Weights of a small transformer language model: 8 layers, vocabulary 512.
Each number is 500 + 40 x the weight over its row's rms, rounded and kept within 0 to 999. Layers, rows and columns count from 0. Numbers have three digits each. The size before them is the row's rms in percent of the matrix's.

# up: layer 3 MLP up, 1024x256, rms 0.187, rows 79-258, columns 224-255
# down: layer 3 MLP down (transposed), 1024x256, rms 0.0452, rows 79-258, columns 224-255
up79 099:481505480532474492501471512499504561524537596537531493445498513524540551465541495492534450500496
down79 109:524557430546510530496468530570505525517472487520475470503497409526508573483501504495414459428514
up80 094:473485487556529501526509443559431600530515545500547482466517551481500491502455510476480401506468
down80 090:516521521499537469493501517532500432613482483464509501456466513438534491477491553450449490446557
up81 094:448450393435520491512494485501492482458508533477558487479497486457473505518429577519506446576477
down81 094:516475530474539538536572485555548493461465500517537469559540458538523476539528426486411472509480
up82 104:472440487502444518471520540524441476431543445432488486519537536448488440554500477532458503531468
down82 100:541622494440491475604504446501501436509497540461516569523514492557545541484456512517541473463525
up83 102:411505458524443465499534509567456504435584518526531451504491548539496506495534484468445505499532
down83 093:495432441475506464604529434441454468470446445474504579481561494532462445510466488539511553521447
up84 101:498476543562540540492487465532536505493505486503547471552514500456516491517424519476493484426465
down84 100:564445503385475506525524631531499564480635483483490498481528533442489449541459579464469472475393
up85 106:527495525564457516510449535524527577508538459555529536474579575500479518486454573473506478528543
down85 108:464442549549469535473471495481506512437507483469526570434498507500500564430517571464535462500514
up86 098:589466566512497534513551502531501535449576495513541551458469580560470505489495521462484433387458
down86 104:423522572471502452463501464520526450489460530442595544494569514446524495466471482509441552545534
up87 090:490515522470528534487496513510509530412434453489532417518447516503492482534491459568527534404358
down87 093:561581538479477451493458483486474469476489469548417532479442550537486483579495486511463460498536
up88 107:532452519446477466561525449499495528536569566517495477505476495480588467465449477399541485456515
down88 104:549506498452505482498538492546536452493535516497488461537448457568522469462570457480491515489520
up89 109:448480485443494523514471465533500453591541446473471502505516501469432508470577531586426585462503
down89 104:498518484479494476512513534610455365568511480536572522471470526497532473460474543562465481522427
up90 101:451526545454466483598513492473521463467516558500454493499497452494560526402523467513446440522547
down90 103:425489562460484549541620514513529504497497497458477599563508512563547482458498473479437477461475
up91 111:497504455460462491578516454500537534502500437527528570445508584499508504517439502442593500512513
down91 100:509535480495443554466443493459522426493535517484535492497476448531523560490536515529556508532500
up92 090:556410502516465431520549491528524407556569448456499502556500488551488508466516572485474484427483
down92 091:479480547498443529489530517500482426505510494568489486451461521587539523625536506556588534571516
up93 099:533477466487579473538425509469410451528514484542485569453548540449487524480505459482537545516485
down93 102:478563550508475458584466466543446445520462538510422506453496511471528506456503399529544488406478
up94 099:564513500539535508524510449507547459552471463512520457482587502511509515495458470414426544460478
down94 103:523509518510549451465515475454464392481503532554468489412502509499506496578489474532472570453497
up95 095:459461450402517396496504484501443509420462442541454435545514536551471562489498525486528494520549
down95 095:485445493423507470441546493578471472469454451507518494469517476475551440438425430595456519532495
up96 102:476470474459471511552456453445499467414544539522509472488479502545454512518447528421454552547501
down96 101:553524457448458494598567545557556533533456477466560498519459550531548455464443493479491457518503
up97 103:544496488553540454574557567533487457543506520454448509530454517568552563468505528567522512484499
down97 101:530556479518458473478515480550484585487494491431461549456480515438468530451525474533538524515533
up98 093:524489526502471506488451503521529513516452519497482464440502519516522466485522521486577560460509
down98 092:581539556540467500490496452467475498564551514469552495500476455469588435559512550461487575494489
up99 119:485507463507484483432580523590509504467530546581410461403522530461498514470487538469571516566520
down99 118:521540468491517400510552549471466514491567527467501503579471487484521420465483512494436493589497
up100 106:469490464516482483478486527482505506559500494492497538470481405533510549478488430540530524464562
down100 109:534455466491512517483552489518448464483519461557521437525515507454466489575415464506485561456520
up101 095:546513539470502506553430540546531510544578518546538543486494514476482468516455484495559441471413
down101 095:518498554483564472477630549461478408471505511483437511510442422479561498521429498475484505556457
up102 090:486521503465516444530469472507536480482507466484503502514551560477441524508466404507521475396512
down102 092:521454487480509547527513517501552522512482467471525451554527509531462512488580527511496518448520
up103 106:500483493474449567569536451514479518561532523421468472432544536511506505520516406512422483488524
down103 100:488432493469476477418477513524457445441514445499464518502514502576500535513515475507433515465500
up104 091:631509527459585510534536480533581536471453414507518450488495525512540488445490448431544386559430
down104 090:491530501480492532450446473522504484454478474401475468530532456494488511494518470545507536439506
up105 098:469516504475465511483462461524534451488551509459544498469531392492457499546505537470514591563581
down105 099:469486576518508537482431493435442534481522498550494491520442468509455502550530443488439502470517
up106 099:516477549501536510489565500482513470531571466506489511497471548483467470372536522535487476546533
down106 096:481446513578557601528545486476522450513490566577492488541585492481533463539530487482455483492527
up107 095:456491514470532475557476418549471514453461523500434521496487544457430484463532520478562539367562
down107 097:478558517484479474498495481490441474507473520490430453566480450547437478515513443549423442462462
up108 095:505502458530590478529516518487475482546510440482527462513533552479541499499470561468539482442525
down108 100:533544559524574564489508533450556472484466486525422442498466481478487503549488479489506459507496
up109 092:582497543395488525515514562492545526422505447510503587533493461554490532511486529528502513485562
down109 088:592539403577527445470563460451487558472468522525422435540513535504464502460500539478541480440500
up110 104:487495508496514491503533571511448432490527553496385470479520572514471480480525449483529493557555
down110 093:538505467589475470531466487463439471490531407491532532502496549526518532536479527505497503539506
up111 080:593431462474539524526506496496498561492520502445545545543491573578490554484564511409570535516473
down111 079:472433506534477441511461562495472535525463541501489488457512556517421514471559548529501434558540
up112 101:476534506463550500547497497536569496523530509443549506499541471538475506443461568519541470407528
down112 112:432505414562537483538446489459487444466415575528539561450432517481471482452495562566462411498480
up113 101:459510502497475509466423520552481497517470473472510516468504488471487475565550572459453557513460
down113 101:495495550510552485484528523482426455498444454496486534531470557546588504515484555530447506452523
up114 104:463597493563517460458513482447543479488446535463540495498434480464504566468608473536498498492490
down114 104:529525544563568540459532491470472518555442532495523453520489567492491505508511501500527483463494
up115 097:481445474486528465488503567518530504427466469420471472505435530577472555556523531500479523478493
down115 111:564463502511522481495427458480456409510462545430504525487431496496505470473476518502488516509504
up116 103:548455476555485489575487494538466540524513550485500557457584522483432535500503536486536460491463
down116 102:537512458552489518470462539513521479435457551530486484483549501542476488512489511553465482536570
up117 102:546482528483472495530482427518483514597433431552533465495518456522505438496528515493480462481516
down117 097:553465596411392465501495566527555511460572509430464455536495487550513500505418505552485522467553
up118 102:517499476504440511574504516556564521517516532533500526489495543446499440478507510551514518579470
down118 100:445479600551478428473509466573599497526466522513543558493500497534501429466532480459553511485447
up119 102:513496481535488484558546484488485433534432541514497595429525476514581549469455581480541483538490
down119 106:484618485511440502467477490494548420495502441576435539522523614559440483522535512452482484487558
up120 117:487455417500591569512496498567499598513535510597516504460545481516517559472488538531469496526563
down120 112:527458485463455439448495594539549478519422462513476524521426519498457458440439505512536517461490
up121 099:532484583480502485556530518504434486527504465496524445509527493457501498475542505565554546418534
down121 101:492567469469460564439513488497563498520490523487513455506535459486504467447541482427480509564434
up122 090:466481481485585502479558532546431553480456555515467518504477505504517456443469538483538485423530
down122 097:481485531613535516505541470509489561458506450485473516524502582448507458484530465435468480520500
up123 107:551493484490485532530543472521496509441430431485542476503531525481510565468465546433441517563488
down123 107:508482483421451497461443518431471588499504480485480528539459547472456474466513493490469519571421
up124 095:482554544522569520423567497519487531528420501524548520489469486519467551545475478484452545505499
down124 094:554532544503580453560433473516464484540505531411425466529447511551543509561532488496487512561513
up125 094:467428516527566469446509559564430478497515430486464483510548495516521532504464485483561495469542
down125 093:466447545477514493546519511485535518477467482559545451537466522523525548596468497458475490480480
up126 082:436536546536515498510405520429598554461460473424517483536463539491508512442471437502497499484593
down126 087:555536449551461467519407424472506574584486477418507564517554508576501511523502526469487504487506
up127 099:508493435520569514517497490456549518498565557454449468478491551461499504437509504468530548519493
down127 099:527374509461495488489515376496474561492523516387485474576547496430500532499475433454536456483476
up128 096:482527514551500634479483505494492454556444428547490495453531550523458499499471526528497499569533
down128 097:559535492524573503508465564497502522482579510459485471441469476516549438473491524484432516565387
up129 110:500440543498548482503484457472571447506516485492497488494553450387495512558497508488486532471475
down129 107:582487565513519521524443489526481525543534499501564485556456523516412535541519499440476478469503
up130 100:553466588550476536529458506515469494458481468540450525543445494555439598459498544460489503493542
down130 100:478485456465478488571539456503504546542484476540408436474561587483547504511540497496494564555481
up131 094:453517478529591521427454494460480500486481428575561453481496520528494500478448490424453531433538
down131 099:491534526516463530532569552462619470485511485479527507537522474526512479498529498454464501506498
up132 093:469524475483514515354469488529492489522476518486544537534575469479537470495545508562520564480529
down132 101:511491473492583458469500474456387478521366497461535494556538519568543517528394457489464521585494
up133 111:491492562515485519557463535524525511517548545554538543515582470545536516545469486469472499536467
down133 103:544489521509439502425505582464497520506509509520454402558511503602495408459497435529520511512548
up134 101:505511514542519462455473474483502560533472552493493532528535525520540502518510396457505521582436
down134 101:455564463560452435494451528444444484496489507455498466490409468442569489517531530474466492512512
up135 096:521449511495480467513479484578520535451493519467485495469534467524526498500524532576588546525554
down135 101:511537478485552552426545548460472541480580510501593495519486486460478425500512549467568473446500
up136 095:584461500559519480482490496529487523489553545487507525497467519506462537517557496528580497482492
down136 091:490443526462538458562482508457540462475431531491519552551541488607523440531460568574477458550504
up137 094:521534549514493528523431543504541510382451465517513549503511494513536434400536528456527459506461
down137 100:499490495513533556522502451462480496548539562507479524493555541539467511578470431490513424481496
up138 104:553457574455522500507493471562562494475475505541441493441592538527455502427452521462483482524558
down138 103:486502527543575367484541421500480504470438518449473596549535503517504480424494492446461472510519
up139 102:450514496532514524499473477488494450429508454545486536448531520481438500516460564505441514576521
down139 100:549448483467474531464525511454534453497530444546536471484488486532533464418509492488515533494489
up140 099:544595511464461542444518442516445432430539494452476508493514482422547430534465401473484560491476
down140 093:501499565541526530505464518510483480595508517567524522520476546494563551542588490506474465515463
up141 096:489512490567484497468534544487476527477527487501487506511523528416524502387510486517461525550464
down141 097:509492509467503471514499597537515413434505478508510529476538591492488419510525426515508532532492
up142 092:487480532506484441456565513495501521504535562471454472469434489470494491508498548468493555600474
down142 091:537559502523520506524568348560439446588507427508450434529495563513486544514420495527495428503506
up143 115:507494456517472537486483474565502526558480448485504539448541488515524453510537508509570513515549
down143 108:467526451541468585519496417572535524586519492487535530406486483520568495547460503481556561488497
up144 123:471550468538558534415487523545516507530557495501512496457485397475450470560510513455566435544500
down144 115:488494511602513438463505455523500439487496522491459468540478450528468472458423490460550484463481
up145 086:490512540430476472467499569476505519603472576504586478453557560535560462530495501468478474473498
down145 088:565446464462507481447543576536488470505452547485487571557503460533549497508566449480543495503504
up146 104:498490525482461471462498606488449448522509538564445576489433479466472496466569450484500550479548
down146 112:539524563529461546447516478472508510548449487566487461520520501525524461471483486486514593486515
up147 089:521463510533490498456503525525503500510463502475471438437488494497553558567521498564492517522474
down147 090:508480475456546483552520512464446549552485516546498458495591515493453482572442480445495526549498
up148 095:516456464546563538454511513527412517492464521413469505443491476573514509475538487493528519478485
down148 102:487456489517447491469457521504494556586457511462413488467538522483521541462497423554515452477565
up149 079:510488473470421433560535474495526537525512469498472491509524576601425496613469524517506471572482
down149 083:508467442530549490471441509572480492527494475532500508483490421504483548529502586474525540460455
up150 103:497544540549509517507461502542483574488512487531501495441516533555513506533547481542426510517567
down150 100:585501469499448492566517459488520426460545507470409559497499450529557520534442523545546541523459
up151 094:442499489474491403496502432523574423481566495506445511474548513497534471501501533450510506489501
down151 097:574494498513549608482558502569517441570446514493540456537493533518521480458480482443444477499535
up152 105:544475535513405453459418441556591560524542488470516514480494507484477560440499538434446488483575
down152 109:593536428502525505396463467463509454515512473554500490515521506509447566500495480456510478501568
up153 100:506511510522486534494493476484496472452528483567451526549549505513506492491519467477470537606470
down153 104:510563497519519477531526546518453521520517528502527425560530420435539501477541496458564560550562
up154 099:546447468484518522535517463525455571570534441451480529441486527452490490478477483523567606569506
down154 098:520501518476522494524528459525482501514475441540506567536474508504504417542515447481465485491536
up155 100:511487525496513454494506519408493444475491480534448449466479477504449493493534573454469546513508
down155 097:551496478444420485543534538414482510475576520511546509564525520525407458528461509554538458482484
up156 098:404421550530482470463486472508502565494558573448490493418544511514498433454502463532478545483453
down156 098:505466493490459402512509486436504407525468526442545492544559514524472498516501523472518492591508
up157 105:477546557486459494468511592531505491472479571549547494535456552512473494482479514484511568519529
down157 109:516575437438478536543544481590505505447565505481516527551422476550470483431480572445490493498463
up158 092:565459510435501492552513496499588452522506456529540505395530459446456489513536546451531485502542
down158 101:506520396525503455486500484506537403464519472530448441540514488495486523525480515505481512546470
up159 088:496517450565516454501491526453433489571460522463502444488539518500505580435469528477440527475435
down159 088:556546547513502507523521528512533350459484556433481470563448609501502459544468479548510485463512
up160 096:510511523519480507484536494524512514511511582463457500527524496518563579415465521484506487461568
down160 086:527547501569548461516469442505519457488424491534496565541435515486489563467481431473482494507523
up161 095:522526497503454525465543478539562478463495500480469510443484527464431486521474386527521472519535
down161 097:498505556515501514518524542497546426537471561480519490473456526490475476535495498505430443577546
up162 105:497426430505513494449532528461535564587541496504587523506428498496527512462528512535390409516467
down162 106:509545491505507471421466508442491513479467493503493519494526528588495488493506460466520535507527
up163 095:479485514475454556547450467471471508478487491551527506474542529509508555502461546534411521480477
down163 099:503453548420524458527570511481458601496610490491501503561538560447494503496632524526459548446526
up164 108:455460557433447494506526532512539467489526499528487488487478508435547513491514553464530533471568
down164 113:565481438485463496521459490533572491523496542501458453484479497536449485535523578502425480532500
up165 093:447541478470501416487492483496498497545552582464528485493442503485483451544487458544462484561540
down165 093:450513380566529487425491592533539389480507465470489532595453453417440466485527470517426492531519
up166 108:428431574489476502473567452423551472571445576502482529507564479482450495511471491451489485491550
down166 107:568443481476513455525500490514581434572462551497474465499467492512488458425497546494564555488476
up167 108:557468503536478489520505452484562538544405400522459504469488504470487495449529525468534483498503
down167 109:532540550538536496509442431469486468457501476560586552510525471504516486479558517488427457486478
up168 099:504396476503477429562510482533597461485501575454465521549476544473505493431524410426529511564473
down168 098:545535513451548490492507476561506496562379564538469434509474517517535456514503431480458504475560
up169 107:539506513489528500505507560506469552579439514516495494486488435471474528550448599533503528488527
down169 101:463479469506436559470508448505593464569488505536466534457476470494518536479488509427500557553511
up170 106:394541526598446439477486528513509573429478536529472549495540467526536504486551526503503445489526
down170 099:491439511521527445489494568487512495489427477506536470540465441549563448430539496469492484510512
up171 089:480465434457410526480479455533467555519544541507479475467469548456529501525506534514477546433479
down171 086:454507524470530535504518477458498593494477446480507526501526494489524451486400470472510521500509
up172 092:544526517544411473531492537548490477482553463516409565491520541467404498536385492530475477460526
down172 090:492460508525501497587522472451482453488493511531507490559434522436569465589541519548489470508513
up173 096:519519517472495507517433462496522492478484452548502538422526538437396506494516501538490523429479
down173 099:480509533496518497457531430475518500479483550454565540524516428571432469497480419464512459443533
up174 089:434434507462399437542458488580495509471528532536469490428468460507506541503523455478413449522540
down174 087:520535503470481441523480486477495456482499490501592445504536463484499526493475462553516527483528
up175 104:553493558428493551482502489524491521490409490487516551537492519508492514557487554456539504450507
down175 103:557577446509477473479565535584456477538502479459480478537535514494503469437411447490510524571484
up176 099:487504448581534526537434529574520501531501491517509497542533545544501429496470507496484477429504
down176 106:507515471488563482555495541460481461431465480435469469595456476522527485490515493469480505490522
up177 101:448553504457536417429557484516572477563433473538466500511503544560541497468489539480393543533457
down177 093:551547489437496475468428464466473524525518482551440444498561491566570469491425401509482511511481
up178 108:480448508519521502500618524460539465531464499510476517499559482570539526487444512472539543471458
down178 106:478476538496552554531604489442544517505525499442471454468504573496505551523500540545513449445453
up179 096:479424528551578551509457501454536561499545551495504472499484490516447485573477457488498428428565
down179 092:549478506470492465566531552487534510522458494488523476453519528525465473491526463455435468540458
up180 099:488460506470563548504503506466499535487448494499514500441494539452485530444511490492433498437484
down180 101:472511455485535522552562467487534530616509567471523529420446486484432433441478460550488444438585
up181 087:516424549533606551548524493555547537464518444512509534516494501584446501531566443537530508419551
down181 087:468519403509506454532566589441468524502547486452460433496471561527511542443510522523512487475499
up182 101:478489478554461572467443525443526494498545538569498530497567531493469515433518578484411528537661
down182 103:458505504488518557491418481520567513496518518480508475464484458458531426502567482534483569485489
up183 108:546483469539518558541497528563510484481468476482454541500518518504459524497484513556523568501518
down183 108:484505512514488588509516458509472550532501482500505553539493473492558580530510446469437510452519
up184 092:473524539458439492551451510539529556552488550443495465539533528487498475540517454525463522492508
down184 090:549594510465465496437521426566545511447508550506447444494454556473529595530558488574536486475494
up185 104:531469547597516475521459504504487598465514463585477430425540490561520484487485470577427497459484
down185 110:435552484534555469400479526444524608531495528462458493526524500458507511498562484422482457493591
up186 105:443451548502526441506551537506470399453489515519483481502529450444485520558528505527512528525488
down186 106:452492543474557545468471493547511544456507508538524537440473559496551424442499499475431487570510
up187 102:535511501487508584459477469524520437517480498401506567434548471478518553446495543464541580481523
down187 097:515462475459426501574551477497512533411478475512558464563599555461427505548516486459514524486493
up188 107:480513503470457516483433541491447503505521513500516482519500505502524571473503460535524586442549
down188 108:516471501529497473436471489450485374418500552438502509495551473552463440523567548525484499493477
up189 102:529452458465453564471472564472475577444411531545503511482516526479464511412550479536496468502445
down189 098:569536560511508534523519447481463502560481447579490503530500506509507542454489530446453463505431
up190 100:514420514533442502504448403483506473556473484494472490550521516495569525506502466496512461526491
down190 098:537500515534551520430488472541530416485458520526503484473483592505450490452507537497489399528517
up191 101:522539493493513489498511454507510429547460618511501436447542474434454448467505570485510537499466
down191 100:478553473481497477494466500486523458501538513529429525523511479499486481542520621470443553523482
up192 109:501500458429476446491461517503442488489487539507505573527492420468489482514514553528477518492501
down192 106:470473479518471466516445460526492413486442477507459397484460475497530436472517499545463529476492
up193 103:465439519437515451529529474504551542460568502449510431498524439412512491526580477479544492496511
down193 109:424504507509474537579539542437553646493493487522519415459527514517514466469485462446435526488500
up194 088:498481492486502514540414460532507526503477503460507501548540573478460562440508514554571483510547
down194 090:477435459486504491460479553476552399489618490548530538500465451507487517528512517535452478540428
up195 118:486453508414520542448475526591529457429471559529544449537474545536515525489557569500555461517535
down195 113:468459414421556480494534559443490514525442563498613442551512426544522524484433417552468503530493
up196 096:534510533539546471448483536565492486464482524525506525473548525472527488441527506487477489497556
down196 093:565604474521486505488481483468499414537502486511465471515532513417491508486466489442452484604496
up197 100:468481503527495454496529442456583476448545512496469545466507499545436550512504513515470566525513
down197 096:539517541497462545441531473469512493510481504432497505525484506521483508519441463489500509483559
up198 092:492571520471481574544538507532528533513508509556501487528457499528452528515596492544536506536514
down198 097:482565503495486443568458494566519529582459428462440432500519444573531480516586450475475512539472
up199 089:485436493550529493528438470505486498498422473409490434508563536486470486464475468462510441480560
down199 086:545394520498462543532569545503572500475486497594539490522445523503516543488514488491452522494480
up200 098:471532526548450409462540486519558500485395557380486526458510550487468514496541473500510575511533
down200 100:536565431529542439500553473495441468427501475448500511457479531492491418467530563535513410524491
up201 097:461474566570544448621510424553466463478547539549512446498483518493485449494549466508520603482467
down201 098:495563489395383509479516507474503485501502479455575467526455492539497439531547526552431495429479
up202 110:444476536496519484572537490479586516545499537525446477504468531476521540469489470533520566540501
down202 117:483524482454457452458492515523513522533528630402588465496513523488489481567481509509560492472499
up203 110:537460497480446411538371527539474531482519567521512490460456455535504495521530520474511538427421
down203 115:532524471467473493509480545537549567540526433526476488520482529459450503539440453505453473455528
up204 092:503509493548404535548527477468570420465552487465487537547540512550506501491508450487467508581504
down204 097:510438436495443496519488496490466500544534514503472445465465476464465503432500475523462489457506
up205 097:468527564556524470488483546544518574434471521423529556485463466481495503445484431496535557512462
down205 098:490560516505499527515548513491576523586513457445522499552548549595619462531515500436479510486558
up206 099:495421435514556574529487494512464472533483474482500462478531483452477432529486478461583490509480
down206 098:491513446385484512498450496507547552531541486518485511534450541503523518516496548554491512509529
up207 116:433520506492571486451463470551387460534507453486491522547512491488475510447598541425475513560423
down207 115:532478450452427508556599547484514519623462463417477438456479490504491464505459489549523481423528
up208 105:475496516522482512541494480509471517491531538460514462551496582531517476520535514466502486499496
down208 102:419525481503522535503470377511532428448477538509506563520531541549521541470417509495510429497492
up209 100:483477544432421540553590412522515487506462513497505484508533473468425571549477467528477539504581
down209 109:518548538515451493510505556473526533489560477513529483521484586516496499491537505479491559501488
up210 098:515558492518432483514463517522431477392451503484440453530495399491558474468567527454418458506538
down210 092:528450557562543465533572489434505432531505533494523470499471560512409466505538498501548529517514
up211 098:479505490531514564494487539536456575493433465420502497415476541564540521484421551483447537503506
down211 105:515582518408458518489515484443432413389547579500503517474518490502569545544486481535496460476473
up212 092:538524436498487484565492511520568537502512518554523495470555558464459504532428519517502494507474
down212 094:499507491534481445486513444499451413499499479515475524478563547518481496541516532491476519565481
up213 085:569509507498470478518496465415518543452531492503545552487532455583451573434520493528501482508489
down213 091:519599457458493447469449520555554516446581465441529593542489489448473485503509431460500539444533
up214 082:496450494577590505475517452527404529486539513510487467572586539483487506518484479449530520474510
down214 089:539529454446573475524501469502499565531413484560516457492534465492450480478516414505573468484433
up215 106:479480483573444495519510439490575495513562493490468496443417496496534491493442495497502536561450
down215 102:470497472490523469454556478452501534521509512489448436483542526484449526523572515553474441494418
up216 088:493475506450438536491452524560574531481495507545518483475516504459490498514472531534427409528507
down216 095:492494545504483524504496558580511459536516454417457493539563506533467500467556446427511463459489
up217 095:474466544461501539533561540530549460429452513512476466477394493523524462538535490459485516470607
down217 097:467522504544454525542500552452512490459499501468517514412533556463506462501449493501548446474541
up218 096:540455471550498507445480507546466539504418492587502455557535421475398511481502456566504546521545
down218 097:503516492480442509533508547369492502491521486456612493523549476458566442512555469511429534515526
up219 085:449490415496498527509501450485506494515510528502526462504488560502524468473491481403559520493556
down219 088:560496460458456475527465495469544465508531474563507592579458469525495552486507539517414491516481
up220 102:522527560480422490470475505485564574472409505458453503455478497549427514447529533547474508469499
down220 095:482503528469534460502509519486476628550475516531500489505529501524467551505540465491517445488469
up221 097:538492469545438521463487510442459488441568556531503556442511616530534558454443537594445444443485
down221 100:466496450508499496500438526440547479448541537530553474436460573487439538454492499535446551514492
up222 099:468536528556490553526520486520502433495506522511491526469521490445499521545436484484513475472510
down222 101:508579477531564547472484498463590470528552501537477483488419521462470514462527544485498495454507
up223 098:509448553504594570546503501502555534578519511543531402492572515519489469495462548510513485560515
down223 097:504477451565483532490468510432571423433447460480536506452465438469474517512476487521485435482403
up224 083:455487502480493513567489536490557522526480484569517576472502486510496500527560506588435480527469
down224 087:444485464503518513474482529439512456452400518508458486534421571469559494489513515500530496439465
up225 100:574429542447467480477434483448482503488546440483446546514450578538457511541575490524449452550518
down225 100:464498434461481570469488441557450415493535527457552488425490498504538428471556502472420533519582
up226 092:489448510441515537493528475508569469491400459504493484511506542552578433483456564435570559519523
down226 094:498506524464506495432492491423507440460575438515508391530528480536508446530528500396524474530488
up227 101:495502425442513525544413494539464455494490474514472501501477473472438473442505469498427517447466
down227 097:547508507441499514467517443429534425510469534506465515521457496499431484471447505496540532467508
up228 117:512461522478542424480424537539426514445504492477532454501524489499484542575495539486472567468509
down228 120:526457575510459531481478528481517500490466530504481514495549532517560424538504503484445428550538
up229 097:492485463515450489552521465488399494561559477429440419497513522564476541512407493480444488519470
down229 098:438466502502507523484483540527526521505411507593410485494427524500489442542562502513445508554509
up230 099:548462535519493461492548460518517568492461499537519505527544479491459482563482417523540514514474
down230 101:508531554498504551553534484512450479526523484484481596552483494377531425475484452474569490521489
up231 092:479457461479533528530485506499461529478495484446524525532479533466517454474476520520426517531484
down231 103:472462491521533473500492518532517583437466501521474527475493584473464463452487474552504586517529
up232 103:490508500495440551508477445541541491543514423426454465540463466549498495544541505435509438517508
down232 102:517464492453486549495421512464490444413466457505536535462515508501532510506520520494427470480511
up233 104:467578507559477494413519519542534555426435525496557515517543431540483513455458512413484524510506
down233 101:470468405529486520485463499515500484474503567489471478539497513480500497485507449428488503529494
up234 099:518488479485528524504459468582525545456576478494393474513533525532461534477540559541505498495524
down234 112:463458515482519547505518561506541492560494500452492528478528536510478576442494496545440391504488
up235 117:393446534536446445477579443503496499460557526449458456463514540479551477527504502497544468477494
down235 115:412453532509426495600557495509525455477511548494468526498540464530449498548468491552494450421523
up236 100:509558530521483545514463542526525446449447451475530503446484456457501567465478549569473493495453
down236 105:487499520544480483495423501441449488451492438545569535506454445502454501498525514507461501537529
up237 110:520501556461479406458485539541527479421489462531522439551544553502478492458446396451486538517492
down237 105:436476447584573500499493490480495480451553511492615425498493480627472465488413539425514524443514
up238 103:457510521563512477556546485455459555516537512498485433519491580436508527394439500450548497435481
down238 098:480517438487430593484464518542477485495539499469517427486439446481420475554556470476570511442488
up239 108:515517522509489522577480529460537572542473497464519553530479440442491549492503465531568542509531
down239 102:490522435498426512545516416517455467566461514528509549507513529483555477470529520457482454530510
up240 099:482486501546469543466515443557464488516540536536475522533536459476453547410527565486531468474494
down240 093:566468435550491529489502525458505458492504422475570555512457534473538461539504527499560521492487
up241 105:498435518457450477538527554523589507461509449549418506471530441554486508479550459472503509523448
down241 107:413501549486558520460513554507506498529494429532530525519502532561512446467495512532487508508499
up242 103:491514544486478398475474502413560452500442497451534497463571487527466517452520540445456515510490
down242 108:482482504442477524461510496590489542487480494502438504510585529503472480494484498499496510426532
up243 095:500449505542487464453501464480557515494464444477512498435563448519448512496521475521431477469501
down243 094:464477467508452524513534486497524490485473533491517580457479466531558507494509465513517526468492
up244 103:570503508470536467480587515543522465548424526495486503476552533453527454527548548551505529437515
down244 100:598502591456547452489482514504493484471461469484520425498512543566520505492533475502550513512534
up245 099:524450504596517495483475503484415606511531521545556552457512526438522488483464523480536507563533
down245 099:537534426490508582459498526434527468487463577471512545502462571519498515513555410508471494519467
up246 106:480475533505516527517437480412457497557425449514508486465502528526490499464516438514563469451555
down246 104:524514441570459502581514463570471469563479545570537597518556480532559552543455474570514537539579
up247 100:488450502488495538446521483550511505515528521464498524491507476539492563466493540539551528499497
down247 096:561454539506568450519478517450462512513466532481504516407531454476582622566471538469455472509508
up248 109:417540513476501525525522453518520461537521520569538506525473467511535568463510499528524468543506
down248 106:448498554460584493540551466482561430517453480498402495496452424483525555474471436522468489483493
up249 095:449460538471511504545517481507533476475442481451482463474485484494478491484507537514483548474563
down249 089:494513507468460544442530506490421517538427494454511597513519493525559577506524511494475533496570
up250 091:508496497496425464463568480513454520484530483488510488548546464504483588392501554512511554466421
down250 092:616404518440493474508511485519520507499498482526432481536530488461430524494436461552495488474514
up251 094:463506449572530527560528493476529533528560454536585484478509507537449494501511509520478569538531
down251 093:477453475454513467545609505571525483502519456477520446488536468513458451516526436482517521481479
up252 112:536541566459566507477581458537512513520497480524444507485543486498493453492476493451532434527495
down252 110:504505469556546467467497480466503565448490463523525572484501430527447477447543508499531482493466
up253 108:473521451504472488434459510495545578456551536461519504432473539546471467537466401497513499525498
down253 109:475554509464506533507510479526461472513532467501526581516532460521532477516525508529565494447522
up254 112:529549565510494518460510433481388564423550512455485533504548498472439509528469440468513520529550
down254 107:496472509479467518505473474507534498521512480443499477444463515484454488434612456456539478480518
up255 101:564517485498564486507446525502538538412431475449542488505542622542511589486569444533500503534528
down255 096:548450498533444523534548542493486443521493458574493525566549479457546451564514484478506463434490
up256 090:525549556491449507510475527587436454498502518476496506473485481477504506470544525492598499467460
down256 093:517458518532488479512505565515477420506525492505401525532474465558495503456472473537504494445486
up257 100:414464501554529526429501518508475456532471442537414536495538502515476468576521527561554525465514
down257 098:507477544486466489483583465497484479470455445533515463437524478444527491446513503504516454557416
up258 108:509455478538528461424478496538392528434532463467532429472454442445546448502507523487475492446533
down258 104:476475503487589471437515517484513483511568484511518479527539464450489461502489443465520529490574